Part of a small language model's weights.
Size: 8 layers, width 64, 2 heads of 32, MLP 192 SwiGLU, vocabulary 4096, 0.951M parameters.
Architecture: no biases in attention or MLP, embeddings untied during training, normalized queries and keys.
Training: 157M tokens, 8703 steps.
Each number is 128 + 32 x the weight over its row's rms, rounded and kept within 0 to 255. Layers, rows and columns count from 0. Numbers have three digits each. The size before them is the row's rms in percent of the matrix's.

# gate: layer 3 MLP gate, 192x64, rms 0.282, rows 32-62, columns 0-63
# up: layer 3 MLP up, 192x64, rms 0.293, rows 32-62, columns 0-63
# down: layer 3 MLP down (transposed), 192x64, rms 0.288, rows 32-62, columns 0-63
gate32 078:120128092164171141146117092111142081169134115154127169148142128056094145078158113162143193094046174147139189110128134133178178165129135119124133148108080067107119134125139157102145120186108088
up32 135:092109161194107091124071108139178171138140181131102095122125081088138126098171152194085140142164123081165135136130147157164114170126193101115142085156143141109078086109152093102186154148125117
down32 126:123178138138175157179079121177148110109139136116176102120039097113125116129168056116140157110095167089183090103116129106101139131092181088120108136119142152108108203087140148142138119110183140
gate33 092:221164147126182180116086131105104078117182103082120159174143102138085158152092084147102150121130160135159133123111135133184129104149129147141144130055112107149158156137172153115078126144078078
up33 102:117108163075117096108140120103134127104111174117121137111130144136160017163096125126171122163157091163098112110119132166069076129118110147149059176144086101076112145167144160130117056141148144
down33 097:127122170093090123140214147137106137115123142136117170071167148095100174093110148124113057197110084142095126176120128138180120119225111140096149119095065117111153143143132122158132114141103138
gate34 107:181115170117133102197133114086120153118097167110088139166067129139081115140123098120117135069083140129133150121084092160203167139104098166169131103122140081131157153164145156067120138190085118
up34 088:101124089174161141097122141112171177135121138155129012084178159097132175107157098108093149083142111128160152121125183132124089124139111137099124128102152163162160098087147071165183140138103155
down34 102:126122145145164168121090161147100069172162049104130162104114146097148094150105113114110170134105121090151184083199106115152128136182189162106164108133107083069108153110138123176088135116153107
gate35 092:155080162153101124115103167121105193083111104135148092153133099072162065142162136138140144093096139157154164128171164118100160164158103132067162103132091095129143163093144148137161103203094188
up35 086:147120175167101066160211147101130125073162100162162127122100181136117145128164126113130077089202116126058132133109095140104155155113107132192118082137084149128126122117139195141106132169132129
down35 085:101166133098164140135125166102126159172113150074115147116129146165134120100106117100149160162124175156164120198110115153116118128146141130168128255097114140139100170112105175108169090096137154
gate36 096:151077170170122157198158128062122121151096077130136095130095148150113162155136074127130130167108102171121121157092171151117160128157116206152142122094135124164179137087143173109118116197075132
up36 103:145093137117154103135123116149199167113129184135147181139180162101106134121164154165165133143112141132055131056128113067137107167147176153119141130112143125135133110172163086195075181089140138
down36 103:126120147118110148186202134164140161191123146128102112155095148121061149106151073114118160129130155129167173191144168144109138176124160152150136137129110112079187110151181167189082130104144090
gate37 092:131112159128152132154123178118121104089157103150140110171087146186091154156152078151091201048152170156115136102136122113170085126159138194161061152090131119137128074118148152113099137081112107
up37 086:168161154082117094154133099191163110156112129118069110118171050124165115083127129134175114143124164118193141172143110124162090135077130115121096121072182120080109130139157163094190108127125092
down37 087:107119110155158120100167098079105124159123085135145144096131134161118076119109055114068125110112087127160210125145116102157164162190121126109116220134100106080118140122106165131132084145183107
gate38 100:220139129103169131118100126096136098100135123157158206102158115126109161127140078063140127191150093148121144082076077088092140128114167145110117123116064067130111139114125161141095119140080126
up38 120:144136128176147115134146087073112138140151127151182157167154141140159079180135128129063126134051143090199116126131169086195116116149172127121147137165111134056110143127106107120151103166160072
down38 121:146128082094138195123197138127082134099135142084098177167138124101124153087072094081106166143156098156114085096134105121117117097107173146188098103085082156118166159096142180102126141143092086
gate39 080:081142141150162101195122087152168123122171179107109141077112129151087102106109109072166089147126117089129168069139091064130153130112154145181187135124127163167116092102158162144197124108149118
up39 090:156126115163100161168142155087088087171057167142112141098118178094101139102107142124105182147121099152180112184134144107072098165158099106122117117160150134147098124033122107117107120068112162
down39 088:071115118132169146047124116127094116114105123113074183105117144135113090088107103183157092102162157105113149143158123125130120081131062172198120114113193128118099110140127173137166148097061111
gate40 113:154106149162090062149080162151092141125128174156111165137101121080122131072128123129142113113080151122161149140154067126145129076164162176147155143136101129109121111126111125030165114155067064
up40 107:113166132117127121204136120055130100128136090134105123142155118166086164088104145082159174076192122111120144141154141141141162198063148082130102104182150124149138160182107140177136158127149164
down40 108:149114134148132166149154118110177110114115092154127112153133153154086128212104058103165088051117054156126129141068128129140131169126125146071112132134168133129166149084149115182179093151137097
gate41 099:135162133180123085160113173072125110120086102157168141172140107064114111135131141049110150115125104165142156091093163128182172142135191151138149152147055112127146106121076150139146092188123106
up41 095:087124168115146160163116124158146121173151127165121099085127094093161092180128105197073169114122144073172133129116088084107096103157132155110134135119127125075149121172164075142209153067143124
down41 096:142139153142130111071218154097168163108166093189128136164130127100144105147110102135094056100106173136159111119088134202128134118120091176111139118144117121130147200173152113102141087132083093
gate42 103:100168118112084103115099134163156139155147132169098084104097090115098101185102114128181195167097108184072156141068114103123149151171096156083104155117096131108145111098130133115095097182082079
up42 108:122136075139149095172158169134107106053138112110181181128079127121094128077170130091164144056124076136133148087112162098153131099090076132203139089080095120140122104129121141152104104133103106
down42 107:221107124132121119134100090151108098139074112161071151152116123036079165105132158123185113108188121134144140152140084124146116197134147093102139122096168092143084133135170139129111125173158137
gate43 111:146099135156152124152132121145121124204119093109091195105129109133100105095095112130131160177117128201125148141112115119104199157107177128088096090082047165102137136101130134127135173173094188
up43 096:125130118150114134123183088081118103108130159189133080083141147104176112141165113126107153137162118071178134093195102104155120133171076201103163097172155090097155185076126124132128141130169138
down43 094:108134143124120130120115115103104122108122094108144111145059139131114101092154018124120110132168108117149136113159144161164129114191092138178126183134126121106113109088120170209106129119073040
gate44 087:156131105156113126153123125143185159091095084153197202128157125063139075159108113150087146127078060154183170108158116191144136130135145168132142147099162113142144121129117166168122162129101081
up44 080:092067121136139109174107161039151121153106121110078151146133100084157147126079168108119094130117092130123122096139108190114117155115131120083179218140159054137141124165142108145176132113155130
down44 090:075112097125075115108125144201139146160087147042141156150169096101090183107103183178113100148130133131110082136146157145095131129121118086141100142107208114181109144136123109178159126103096135
gate45 098:147132054134139085142103159167151136157162157154132148208136160109084165112118150143171141150107101147123188124122120155159164160170149137071151116126143035132117108055157104108128120143095170
up45 108:144112156189086113108072199161084128135169168086134188135132099154138116141078133079125168173118133152134124121163135100127095079123138105114114159158088122067160097097154158149187111182144096
down45 104:151122150060200178167192071146168107125087143109123117105091139124111185095136104127114114072165107132125139173177141141129132158096165117119145208119121114165053129099112143129139155106148144
gate46 100:167154124118119098135119184163142107149132121116107080098121115079077055113123124128070127072104153079120160067158079178082145109123155186115160110118073141158082130174135124112181097106126118
up46 089:114067130099067141106102109158156115080123105117202124138113137083164079041158127122161124134181101159103122170137176134129051132102155137148086144141104159153118091135098093124083114094146146
down46 091:125165202097099173108122130089099136156126170191149053136109150192099133128165083091142120095106181157149095116093103117128158088104147134163145125145136068149179091119109124082181126114154139
gate47 100:153125137130138167176169173147118135110103133200088115111110132105069115120099071117118149135072056115098153146137120172113127152176121090136103128082156124132123128181157112053041114128159119
up47 112:116186127106120156089120103210115079118106097165133116174147147134147144146152098195136117138069154102091143078113135133137158065137080155116138134083083088028118136108136096138137126129106107
down47 112:127125132122147117079119120108182090136160130163087114136145124100159137097140216169126119133113142097180152115085084082144158118044197150141160109159076162135153150143168161152148172073118137
gate48 103:085134154084114120158086125153142124142067128150126130082166132050115084076177140153145102161162092151110171126164120100186140124105179135078120089122136079154175086126156087092087157130141166
up48 088:138119177114158123048135193076097141098170114186173175136119120106178118083136116133116097161164080124184138172132104160161187140101115136105119148133154127103128091135072102118080147180121125
down48 086:112085069122109129142169103151207149090121132128106164076122180107080165068147139095091077168119123115093148091137134124172085142094088107117138114163210135159166119141101124101130154100169134
gate49 102:076122182162104183097091106147157060110060119141129186078108161128158102090134094138123125137141133117129172161124118152125118104138132208107135107097134141168073112118118091081151119049104116
up49 108:192061106141133098155146131085091135114161120167163145150083121101135063142057144118137114116134118126178114139103134147098171181147094118126113130172102098059128124130100128183193132189122089
down49 105:084185157135146122141115102093128141125140071044138155116154124118157153141077069125130145135102085171160110155120132116090170138098192069132126111159075131101145172123132150164113047111096095
gate50 109:163140098162088046150105180130146161124153124115154127123155109097128116083107073079130141080153112149121143131126116121119118146111119108116176138116060172176130120074126096130177087178031130
up50 098:090132142193108158164126180092113094133107174130079097159091179154095110085082122105154100096099139090120153132176158134167130144168177091113111134156114073079160081105135137144133182083150168
down50 100:150155113074115104099238109134112148111129167151135154146115110133111218172125161184123119137138144127150158087099128167182122065130138080117105119109144106111168159156111110127143124188161087
gate51 105:130161137103131140159081106113207122201109120144096159144119147090091103085140107118120162137123106215080152122126156206141096144121094113120148118088079090145154154150157172120166098145082096
up51 106:117139163108067151136172095139119122103140130120176111148044107112163134107078116153114074093158104149182124135151127144146123171108144177159124151128122177139090146124163107130233081073130145
down51 099:090126074185149118123108129158141109132176115115091158130109115093099134147122155147131207150110103085113124136165190101131139074124071124112153052114100125153091108183144115200063119154108106
gate52 094:132163114122136150087100147181124104169099179122097141064112101100183090125113112115145185143088078151119182133109141082180139121172118123116077153083155093113129105141086195158107068129099151
up52 108:120115121152088140105098155152119088111139137141119131056138139097165106144133096125170115138080091213121115220111091139127152098143131174201131168126121097157161144149091096187122093092170114
down52 110:132141170150117091149144077148066158137108101131133150118134118173136170179156226160155161159162130171126084087162178150095135092133130144122116083072113208130122120127169106081130121117120112
gate53 098:152158111125132129112093163111145095113132112115162192107116105145130142110033103146163142114169115163148188082138117164117144155178152171082061144085095158113146145167081160164097067116109105
up53 120:152093141120124121154076125112180145164167137127160124128181133086111095150087136110101067144106207124191132128143101145166138095064094067162085119164166099112124102123148104173139186168124116
down53 119:147143123141155080111091185167117087094070125110170121178058116125150131141125048157098114130171138089166134113084116127122109088078120076148168138135161124139138110133026125097128118147112125
gate54 101:132117138153151125128111095175158136162157092180134152145114172131150149135104104172154155123105117145096142098101099180191176113208115143113146171103090106103154036123115150085141093142099060
up54 098:159181149117130115101095103171102104183132148125118119111088107110171144121130136140086154193120100139129128144126108159140070042145067186091152091103095135135110129146089084131042092130118093
down54 103:123123113119169100196054135175144182134136103103114100139115138132100156097116125171129121176079137193075078136061139119097089114166140152124135121156126126081075102165090091112120163119106184
gate55 111:122094092125137118087158119112141070118166120130162123134102166108105094126111098134103152181140078107051168098078130152207188142170119071134146162112124121130186072158127117159119093163097101
up55 096:086154144086118118148034117140054169153102155191136130138153093120131154153153133059127197116164150123085120085136121146150077092090186185129118140107146131096146114150124115121100165134108143
down55 092:171118122101163181090138099129099152146153056118152104059120109105155162153055098106127074192168119178161142114098083167085093109128119137105074175115107111098126158125136179136115128108141126
gate56 109:161104175105127144141111108096187137162123082090091116103154120075124072097123105155093162168155127132108182155059140146186151154143161096104132128106109107070118099186086121075164132125081092
up56 111:145108116170149131101182110132095167097150160186153157166121131114192139143148128064164120094118129171151124115172139161085092114136155126144171161170123138221137097103116103114095119214141145
down56 103:132135126125125132121114104129087114072172123137126141152055157158123102135061093112138153199160141170125099157113093114132200100123097152155157128161060122051183132093110126076143113136161091
gate57 095:112086155087123104144178148091147095148161113097162166153116154101138080099115085130166104157095108138090166111108181196151089168119103112121160125132114070114147131133144192036111106146169100
up57 108:189200151131154151132166135115100148136100090109123119166160159111117173118104138124108131173160107142102130087141146133119185177073092107136152124155231195070113115149136147136128131125132067
down57 112:131102093093135092085112140179117121112124125060105134129194138127216094123074050086091134122171118178067124142158124136122136122093151159121123129141103169141125142110097146108163173076160156
gate58 100:094100109157170152145134127138107151143070148209105172138091089119117126062144112137120136176118170174128140125110079189164152064157136128139118158130157154132112099091121119052059155094121136
up58 090:109159105127079126117116122066140126128164124131181124204176122155177112166121118134128114062136122164145107114122155124131166124135099171126143064112121085133148167110116242188100100118116152
down58 087:134174124148139087124118182100167131129101062159141219120129126075152123126131131125099124054140167119126133125126170092188131098089140146110158074153123120165116169136157106115192065099163109
gate59 102:192132130145146075168115108094154154126131119124156087082144081157095125141132103111101125173139145129064148102054093147102164147118090124178136160087074113094129218145094131129131107176107090
up59 111:098159129108122137101142125170134126141188090126190162079119074096154107158078103118079126121131102169137122171072099134096118155153128122102132132121112190247156148154096094129153109147112153
down59 104:083097157173171126142113144140083164098182142173136104121180120155059125127138126124134094145146125128063147126143118121121115147121189145179163086158060180072112070149136130086109187123116112
gate60 093:174164184148146114119148154147138060160166140128194147135141172119108107096122118053107172111067145149140170158080086178109154145147086144112164129126064090145121093121158090134144150179126138
up60 098:134109117130059125150118146051124105098106131094142139135120158097089053167138134115124155166109110096058147117151180126139145121062152121118076143097176086115079134131097137057148120106158178
down60 103:142149143095147100159084181119086133108114090102131147140128151121166151138036077154103112098073150093165125177160093178168096136157163123137133093074118132096155064138116185139139075117106121
gate61 105:097122129122184141138056160115121180123135155124114197179104134080094155167148112142142085098119150090138185130198092092104184129128155150152116113110168161182144182159149149144155078124143135
up61 089:062104128111065135146139133151158082116102137147122153159118122053169152167105117114104155166107104136123083151086121141131139146127127065114090133156132091095151083084141145049110200130095068
down61 101:140174156134134131103092151110125076108146142133150117112164108168117121113093054076103229064100096132146120117140134165153065159099186178064095131136132117130123140145158141119107135125099180
gate62 094:140091138145143130109150131167153105174132116185235224115117141111121123150096135145156137095129104150142204153097120121150162109165123136104135078134154103126087119100164125097068123129130064
up62 091:085143127126089097099155076083081106125122124139153140163109109106121162156150156113043192102130193128141113212148148120103157111168132112119156098108143131100126166093148195063154120095125116
down62 094:112165092091052182154176132153129133153113155117084123076150120184202115081101163143141126183112143140169159150117155154124114136161150154148072146165172141110148137080178118168114105111173141